{
  "n_layer": 9,
  "d_model": 768,
  "n_head": 12,
  "n_kv_head": 12,
  "head_dim": 64,
  "d_mlp": 3072,
  "vocab_size": 16384,
  "activation": "squared_relu",
  "norm": "rmsnorm",
  "norm_place": "pre",
  "norm_eps": 1e-05,
  "positions": "rope",
  "rope_base": 10000.0,
  "rope_fraction": 1.0,
  "qk_norm": true,
  "attn_scale": 0.193,
  "bias": "none",
  "tie_embeddings": false,
  "parallel_block": false,
  "extras": ["capped logits"],
  "init": "normal",
  "init_std_qkv": 0.0169,
  "init_std_o": 0.0,
  "init_std_up": 0.0169,
  "init_std_down": 0.0,
  "init_mimetic": 0.5,
  "optimizer": "adamw",
  "lr": 0.000753,
  "lr_mult_o": 1.31,
  "beta1": 0.9,
  "beta2": 0.95,
  "lr_head": 0.00543,
  "grad_clip": 0.5,
  "warmup_steps": 336,
  "schedule": "wsd",
  "decay_fraction": 0.641,
  "decay_shape": "pow",
  "final_lr_fraction": 0.0,
  "batch_tokens": 65536,
  "seq_len": 512,
  "doc_mask": false,
  "train_tokens": 870000000,
  "steps": 13276,
  "dataset": "wikipedia_en"
}
Each number is 128 + 32 x the weight over its row's rms, rounded and kept within 0 to 255. Layers, rows and columns count from 0. Numbers have three digits each. The size before them is the row's rms in percent of the matrix's.

# k: layer 6 attention key, 768x768, rms 0.039, rows 455-486, columns 96-191
# q: layer 6 attention query, 768x768, rms 0.0393, rows 456-487, columns 96-191
k455 036:099124109101123022139164109087141091095147118118156104131122124138129150143138147121113126194114116182124156139135070134071128108162143167120094216123115119087123119196081115141127108139134117147096119076071102116173131033135127161112151093154099100108076137117093118156166168134130153105
q456 059:182122131176135178194149059142134114114151156145135107166176134157092092090169147124136121120082132075129123105116106125104121157151127141151134180131121107099146085079114160138147147134096193138114126142066121171091169144089161165149093115162135072076156159062136110169102108121088077144
k456 045:093110133115123111113136140139124096119157053110134146125086102119166102183120138114124135105132167174082147110061049124126112108081130115097136119145150099133116087218136138099132181062110165127155112076137133165182197094144058131172113126093086098193143102087103100194150207082144166118
q457 050:116085112158172124130125197153100119049184091121064155165040130168173145114080079112146153138101174184147050133104113115144170133132122128153187133158105118165195123111106099144129022030100122149096126085158128169211097137111076092113117189098085169122089125113130108064108174129121141087
k457 037:106136141100104093159125120120169141147167121075068136119152157106149165157110109155142085134087073143104127140174117129149113113161141148136141126097095123066151160142123121137097106110129111097107105144125142151180108101131146099131162136146123127123102132067110102101106115124123151119
q458 057:180135096164099178169112101156155135157149151145108134125166128152069107118129161115138140099077100122147108129158184126088131144117149136153113186140119113093143139075131153176109150185099197110131080157120066185094132110089149131149097138142139052078162128097144141158131066121087073108
k458 043:098144124168100173083082168163129096142190066135180123137143153122134085146193183080119110084161173109118111074069114105125110117101122130103113146078146144161140132178129138125133156097149120131114143113096139156125168109114138131164109092113103168169133143116084118146125148079105110161
q459 056:074113128165107166121097154149183150198101154080151142109150162150101079109154142144136086115152131087128104140195126129094108073104117135110109106093133146094140112107130193123108171208151126153164181148088110108126103120142168115163063117129154081107214073167146137149143126164078130112
k459 040:133158127143091142075110177172118100138071114151174094086191142104118083110140090096120131113139060096183101132150160155201149153163094103140150093089138158153120161103145152161125126197142077126101112173137092102095064186109150092053154103124150091094085128145158144144139094158122062154
q460 049:164162132147094114142143125127125117098125172141114085167168191121171143165105182054118153154120122151168087170147126125146117195155119166137097126174160133128107100165113139072111090154133140144062137123089129164090135059119176155089084193112093139178137166126084126123134135148137129124
k460 043:124081171099149132150148013110143110143156130129093119152105072189164056214092139122119107142112087113092103130101094149108127087083135184150172163071132163099160083094164109145141120087095174148127115110128170102192130088141084138164155110121143154174116147108105104169166081148110086113
q461 077:150121136148102192144127148128157098100150114179136145150172127124121095118217206121102121141080124100119073113155189144094181113122139097102122188112115113143115116113107140148175174181073104105085141135064086138127150101103161123152097137076128087101131178086183108146108065159094071139
k461 047:089176077146125151116125138163137170145108081170164137155131125159150133133095157143107116101156132124125114104089104114092055083140151130082116137101126141179134118184114143117153124123106070088095154055111136182156178097093157118078114059135066145127124140084089107190178160108155178159
q462 078:091172165150086168068174144121114090158128167151147076130194143089087072125184194084100166162124084065175113098185185140098121120125103164098060111044142123128102102126103087108099166161104138148113142158090071111175109095158176179114130129100143094125090126139108097111139045205180020101
k462 047:131147168150124165126119108110081112127107105145106114078136116125172109162084127102149108108168086146116111078078121129115134118123154125141170094136177111120135175121158061135118148100150121130150178081165125148126145150176113129072124058095125164125145193079131077173097169077142103118
q463 070:086144178115115150080164093139129091216087182131103129153153174137101101103197115135070115153112137109113122084136137082143126108143114116129157032015157156152116120136154088128119211185107122165161141189138116101183156109171197180138139083159121148090095146112105103181110128165172132109
k463 051:144185111151080131125097079111159150142078151136059106172186136138149113117034160081123154104136113141129122134135122135091173132148162111133147079154124092176118129170135108120124114135128098195131139100154164170108131101164133104037133086180128155148202148158149081150124214160183166134
q464 062:119063121171117076138129141091073144132114105114079152185068093101157210134156147158093145132140148148113108124072178132125136171132103135123130173204096100157175138137161132154149054057122110106151062129134153139161197140094100055171111141133083111126033161076182101161084179055097126114
k464 066:090151094105090142070126135138111171085164116117136066138141140132089180152178160124116122110099132103065135097095112176138115097155119096095121095124067143199116119130108175114131162095132058068119120076119151181175181045141182088125091134151064119108101119133148115130164183154138169157
q465 087:093060129141146203136100127156031157086134111127074195095046117145178144190070116153124111071097129151117114156128151108151117088119140117121196153106106090065148128131159140170091053049135234134134098135191116077104146111125087085094115145074125128105148134129181140160095117060086097087
k465 052:131147141101202144136151135096112132083130124119107149135167089143137226122157118157177140121064151166156103085135164118139094088158135118097136161104090128123109097079079094118136091096091147095130141162109138141098163112140126091193136130135162156092131131121179099155127160149133084105
q466 089:141072103111086184122125181126151120131147128121095158130100196212110158103116161192091144123180183129075136117126082114134141129097151098101166070053081126130136100127122116088140111123206097097111176131136081114113140174083097097150152118110107103156139072065142169141157166103071099119
k466 085:169075160099153100124127167107194090200126107169167165105112104121126208074116169107117137162172172068094117076049114156144115105134105096163116149171139077145084130109097053110109197103189098132102141076105112162092132158145085130111120198141127084139162158078147102141093191057145135183
q467 108:129089133140098152121056156098143118129105167125087140172220159117121119124145145136081130093117113042112103077101176193132137115150138112110130120091137153141151179091074071090099121189107094149060139114076110144173075101129132165071092107109123101127165123115117168148177087142105055113
k467 106:102108134134091083154097093094095157118134192096136126099151150123079110153085150147148109073151163123115114086099106137124148161139079154099128129112152178139153182197073165137120159147147131114102105158111160131174114118109067134085180157101119118097127179111148140153126131134108109102
q468 114:138168131157180097084131106182133116117164094153225168111149106140106150139098085103186158128138089077135146192120083054152103153109109141137190156108103164086159115133152151156113102145150170096159089139144150165121148084091137146145110075136136104109110078083117106113161104114099077149
k468 111:123155141143171151102140197139067167097126142169154114090168144053081132152104155129123137105102113152187165131188120094150179134093076188077142114082087182103145135114099141117112116068109160124136039174123092080094162109130151131161125120121111130137108089104097128088163113135130088139
q469 116:132108154115137243149101188078163150091129065159085151079181158134090166152153122145061155097158154168161121164121076149146148163082130126124111103191173149170087098144125145169103163098157133089100143099132124120137093160157081136084126127126128116116067108179135121161089146103120141099
k469 121:057140133150166114176159090143176157052133150061090134145073135117155161117091132173195089080151174156146120073150083123129106150176135141136049091147244153126088166205129179175154105155146140077086076102071088089159154110140108098087142139142115131119138108160138135116131120175186129117
q470 117:165172130133128190104098134153152092171144176086133082070104124116112121136138136142130052151098149119128128155092081089105157131107166180156170196173181148083083147119089110157148112099166138086129155141114153161133141147060183051168094158139111112104157150125132103143181114102118130183
k470 122:156206139131168139061097224146156128069126152135201130114069134055068157085125129127156073100153214157119133162117091121081123193185175154202214109195115184120117103087113117154126164118123121136131138084146142163147092120191123059079085144125123143141137120145141104149139119103138104104
q471 119:150143100064126144108123195150125137144124098154118126117145093114122117138143139123069104104147127120103173116178118160140132096040104129137174145068146125105133127124043149142107099149155123120116156161163048093162121146108134121105104057165107177131158163169143147101172091171152102133
k471 121:194102073185082153114162177146123103186104089096103174029118167155161099159127164105107166114172111099087106158143146165124125135082147094150181086073148072117153130139114102140117144143184093125151138148120132052152086095144129108096105074136133178101157164124093111140100079105161170122
q472 120:129185079069137108121186117087119130176140138112131148136107144176091159120131073176115145056139112139127127156149074136162151104104140113167140126088085132120135135117161075142185104195131086156154113145055163096113146112081111146119120137148086148099167090107140148162151124086103079133
k472 129:155133114161108126158169168179082122178151136127125144123135122098174178136170144149177128091140088110155154136132085086109199121120134147100157135102099142124142163113113078137132155095127119091189203105071153130160126133147149117126116158142114107137112079111114219149116088092085144105
q473 122:142077154154108224162141083125107152104160113103149124180129186155154083127092119106137096176109133127120145121132105122104111065157153117116196131178156146120125089167097170110168121180123091144108127068126165121120166163085174110158111177168117096036164116126108119159079137115089148145
k473 129:127144161177095107144141199150093066115118143155149118185120147096127093116078080115159101140208130129093110111189143096139175140126092173120128120137186164075153098205150097143111084123151127179035140087119120152191145170178193125109143181156087164151126110188141162129113116136131120096
q474 120:061124152149098146147126121177144065096087149042135091092184153176073080075141145130097083129087157136063140131160142111074142107138151147116127135115121136120108172106135082138122145123124142138095101141102142134120103086129145141081143128136158065123145152155114098108155087078132156156
k474 122:077128153138107142104121165142151090115112167127141143187135081161093121149184056113127087149143155139146117178192091117086109135113107140098160192127172159085103161109083123196136135185164174145089129090170136139103089146076130098086210212130187119141115137111155062096130128167081106174
q475 126:131107146079145182166219083135135146173153101253119092048139108111074165100168153121105133107151106101155061125108146098093154152092143119134179158170132114084127099132124148088081164125134121164139130127101079204168109139160195101170127127177159102122114145117155211148098144155139143113
k475 136:085157103152174111120090123092122097131100105140125116137173132166117110120107132121098164134188194113082122102123144071126144108113154113156138098185154027067154137141154186078137117099092059160120136092119071124129127131187174112155058041147175157105119129179104135169124112138151194151
q476 119:094110059157136168072090107195134080069142129201104112125081161133133183105100155117068095114143154150141148095159090181146126158186146127135144101136101124094154079140164138114180162126161110116107148085123127174084125107123131094182135117158118122094135134138091120153109125066142106152
k476 127:113141088105163113114114159176177108107104153108070161085152177090145153099126184175113111102189113066118099147097149108159108136154112138136178121069163154056101086112166143080131160208146125129141104088136082118136067108096148135111141076128113136134121182089131144177147140106151072142
q477 126:114108101207187108092128082126151085103130107161139154156123111131145083130131113068186162129152108116079096145123120119139098108134071135109090050125126188176166088090130106066179143092143117149152113097059119147131089127148068204123165135125075151129145117117093136208211144181131130139
k477 137:113141197160129132098158049169194125115146189184127175181065139132114080148111086094108094129111128132061123134083123194128112085129131109143098161079165126103119120064143096031147147090153148117063147151091117112143125125109197104112154109126090167148114125044104160179080137160093175165
q478 123:151170060077168159147166115191090072131124160132085150124095118146137118120059119151170152106172125168127056194108125125139159094162099096098135083119105108133113158114107156073104165179146109085084109095097123142170113149119058133145160131182139143143161043070096149157080113118168109126
k478 129:186094152148088140149123104170000110099130194166128177152118108138097090093104114138158149144140139159164075176098095135138108149049080131083179088120140131073080165090107103147117171186114155079136160126080168104130132127138118142165146154154161103114171141098164116115114146088165125110
q479 121:105170142137101085184111164114100142142076121108165117121128093168152122136101158127132149146142108151084167147157118078094155164160117143153132147102182137101151126195152122154164116074135100139106121140102119174106149129144133118079124154094164081139156179201113078114038119175178124189
k479 133:128057163105109095140106150080107076125127133150128133154107110164110138179109081092114113098165128098071193151117132121133152142187124144141138112067121221106134155144126123092156122083129109184094166103139130201155125160117125174108088111137169081127146133172154115149170133164147082114
q480 030:128137095105116115138138146179074163138191123111060127104075145137085137142168100211126092176108110166084133127166092142073140148150159167109080088098150119149072059100084162124126172220136153113146110128127099146122084091078098099162127134162108102153109161133167124155089078127168157140
k480 026:052074160099139105126108137085128166139103146141192121156115208058098169131074179079022091037163146139119113105073110099144130102131116111108152073101135117126094129064121112102158129092170153162160137147102125136145197136090154121136148138140131171100140175136093217089098103135087140080
q481 037:131141161150095133118125107096183169122087160230131056098105121160088121147218136117089170162097104145146154113203146123130127109101131107054157095124142135099126110156125149131108168137162110145098165170085093160146133101161147149074139075133118133105132093142176123143174084183158127133
k481 028:094134137087165125152170113138115101105125150116120161150074112103073128155150111179129146124146216089120111148131132146129096145114128115103140072103132093124156090114144102114110148102131122167136111089128087122139146095109202068102109137122112134067098159127108140144111141087082146122
q482 037:096131136093134116070132119187139078156089099124161106147161112111132151137170134146177132141160107103142126138126131176129135136093139137099108055112140166162106140158107154139097154143118137131197068131144134155168139090116133135121144136144108117126088166090177081132151089202156150110
k482 031:186103097129105165100158115132157120115172182183150092144180154154113104139151130131063177119088121168158063114131089159053142079085128110114163117106103105100143119118142112083099164155118087123102193137122158134144125115105158087127219153140134118109163112093139119136139120170163170183
q483 035:066117126120083131093157144093113103110124094152149152128119096114179132177165142167135126123128132124113113114109116156132097137132067123170133126102164131082133150170095100140167080122120090105158088117130084099199073097111122099164099145134123164124133134153103155124129098131155172085
k483 032:199106142147166105136143111125115099114150157129131127134147128132144087108140076111151116169092103132100125199142129074093179165168080135192146086121183152092145123137115155150088078184174185140116071163062119084111085122119138157109133219129144114124175104120123179125126109149113109115
q484 040:133113160138092178078176126120120096131171161122125077139170101120078107108165169064154110130123133044108132127163157110114131134119121140122085131119154102069145086105123168115118189189114161137151115137064126163093158149103238176151128135103107081081133086083139138158133154112139161143
k484 032:066121152090092168120141072141156190133143143159150119210150128122081156117184121149101065082164159122149132104136131126142114155133126126071130134121109178150089189140112120150182111115144108124179165107118065163132114134153153093148119123131174127095098151078140166168120122132139125125
q485 042:161109095133155120150169163139083086146176075073133199134109059141138144145131149104171133135116128153149126145114143092106161154163119074163116125162121138132123180133129148136160110147124139140133130096115163125115092111073138104129139109119158144115139149127124163118104108101110098105
k485 034:089114090120073129098070125164134162125161080141137145141147171176125150121106159081152147153143162103165117116101098099093119105121116110049137157118095119096108173171134120132109155127131088113113104175072105146167156097159125142085164116145087143143072161096135094177150121091161175208
q486 044:109166123085145117077111166150132112120107137091117108123084170151127181142128087136137095110164117152092157119114141189113078078168169133070170076163132077121090141171155102055132110121123150105140147155126157064078165121175072128126154132116138138160153161141076136109092166158136146135
k486 033:128169181164135138069074174169141160155132115133182130125090126175082054148155045075112172110116159124106136108074187124154116164058152135121140126157167113138106127169144162121170142145168144132054189151169144127153119135115111167130122156122104168131126110134168163131098120131136112165
q487 048:119151100178129135118178120111115082190113148107152119141200118109095102152198168150147108068104087088119138083161156080094153141106130126090084183124128134068129117095135095120123203188048157129142127131072106149098182134126146164157150092150175049139130135133151097194155091120131104093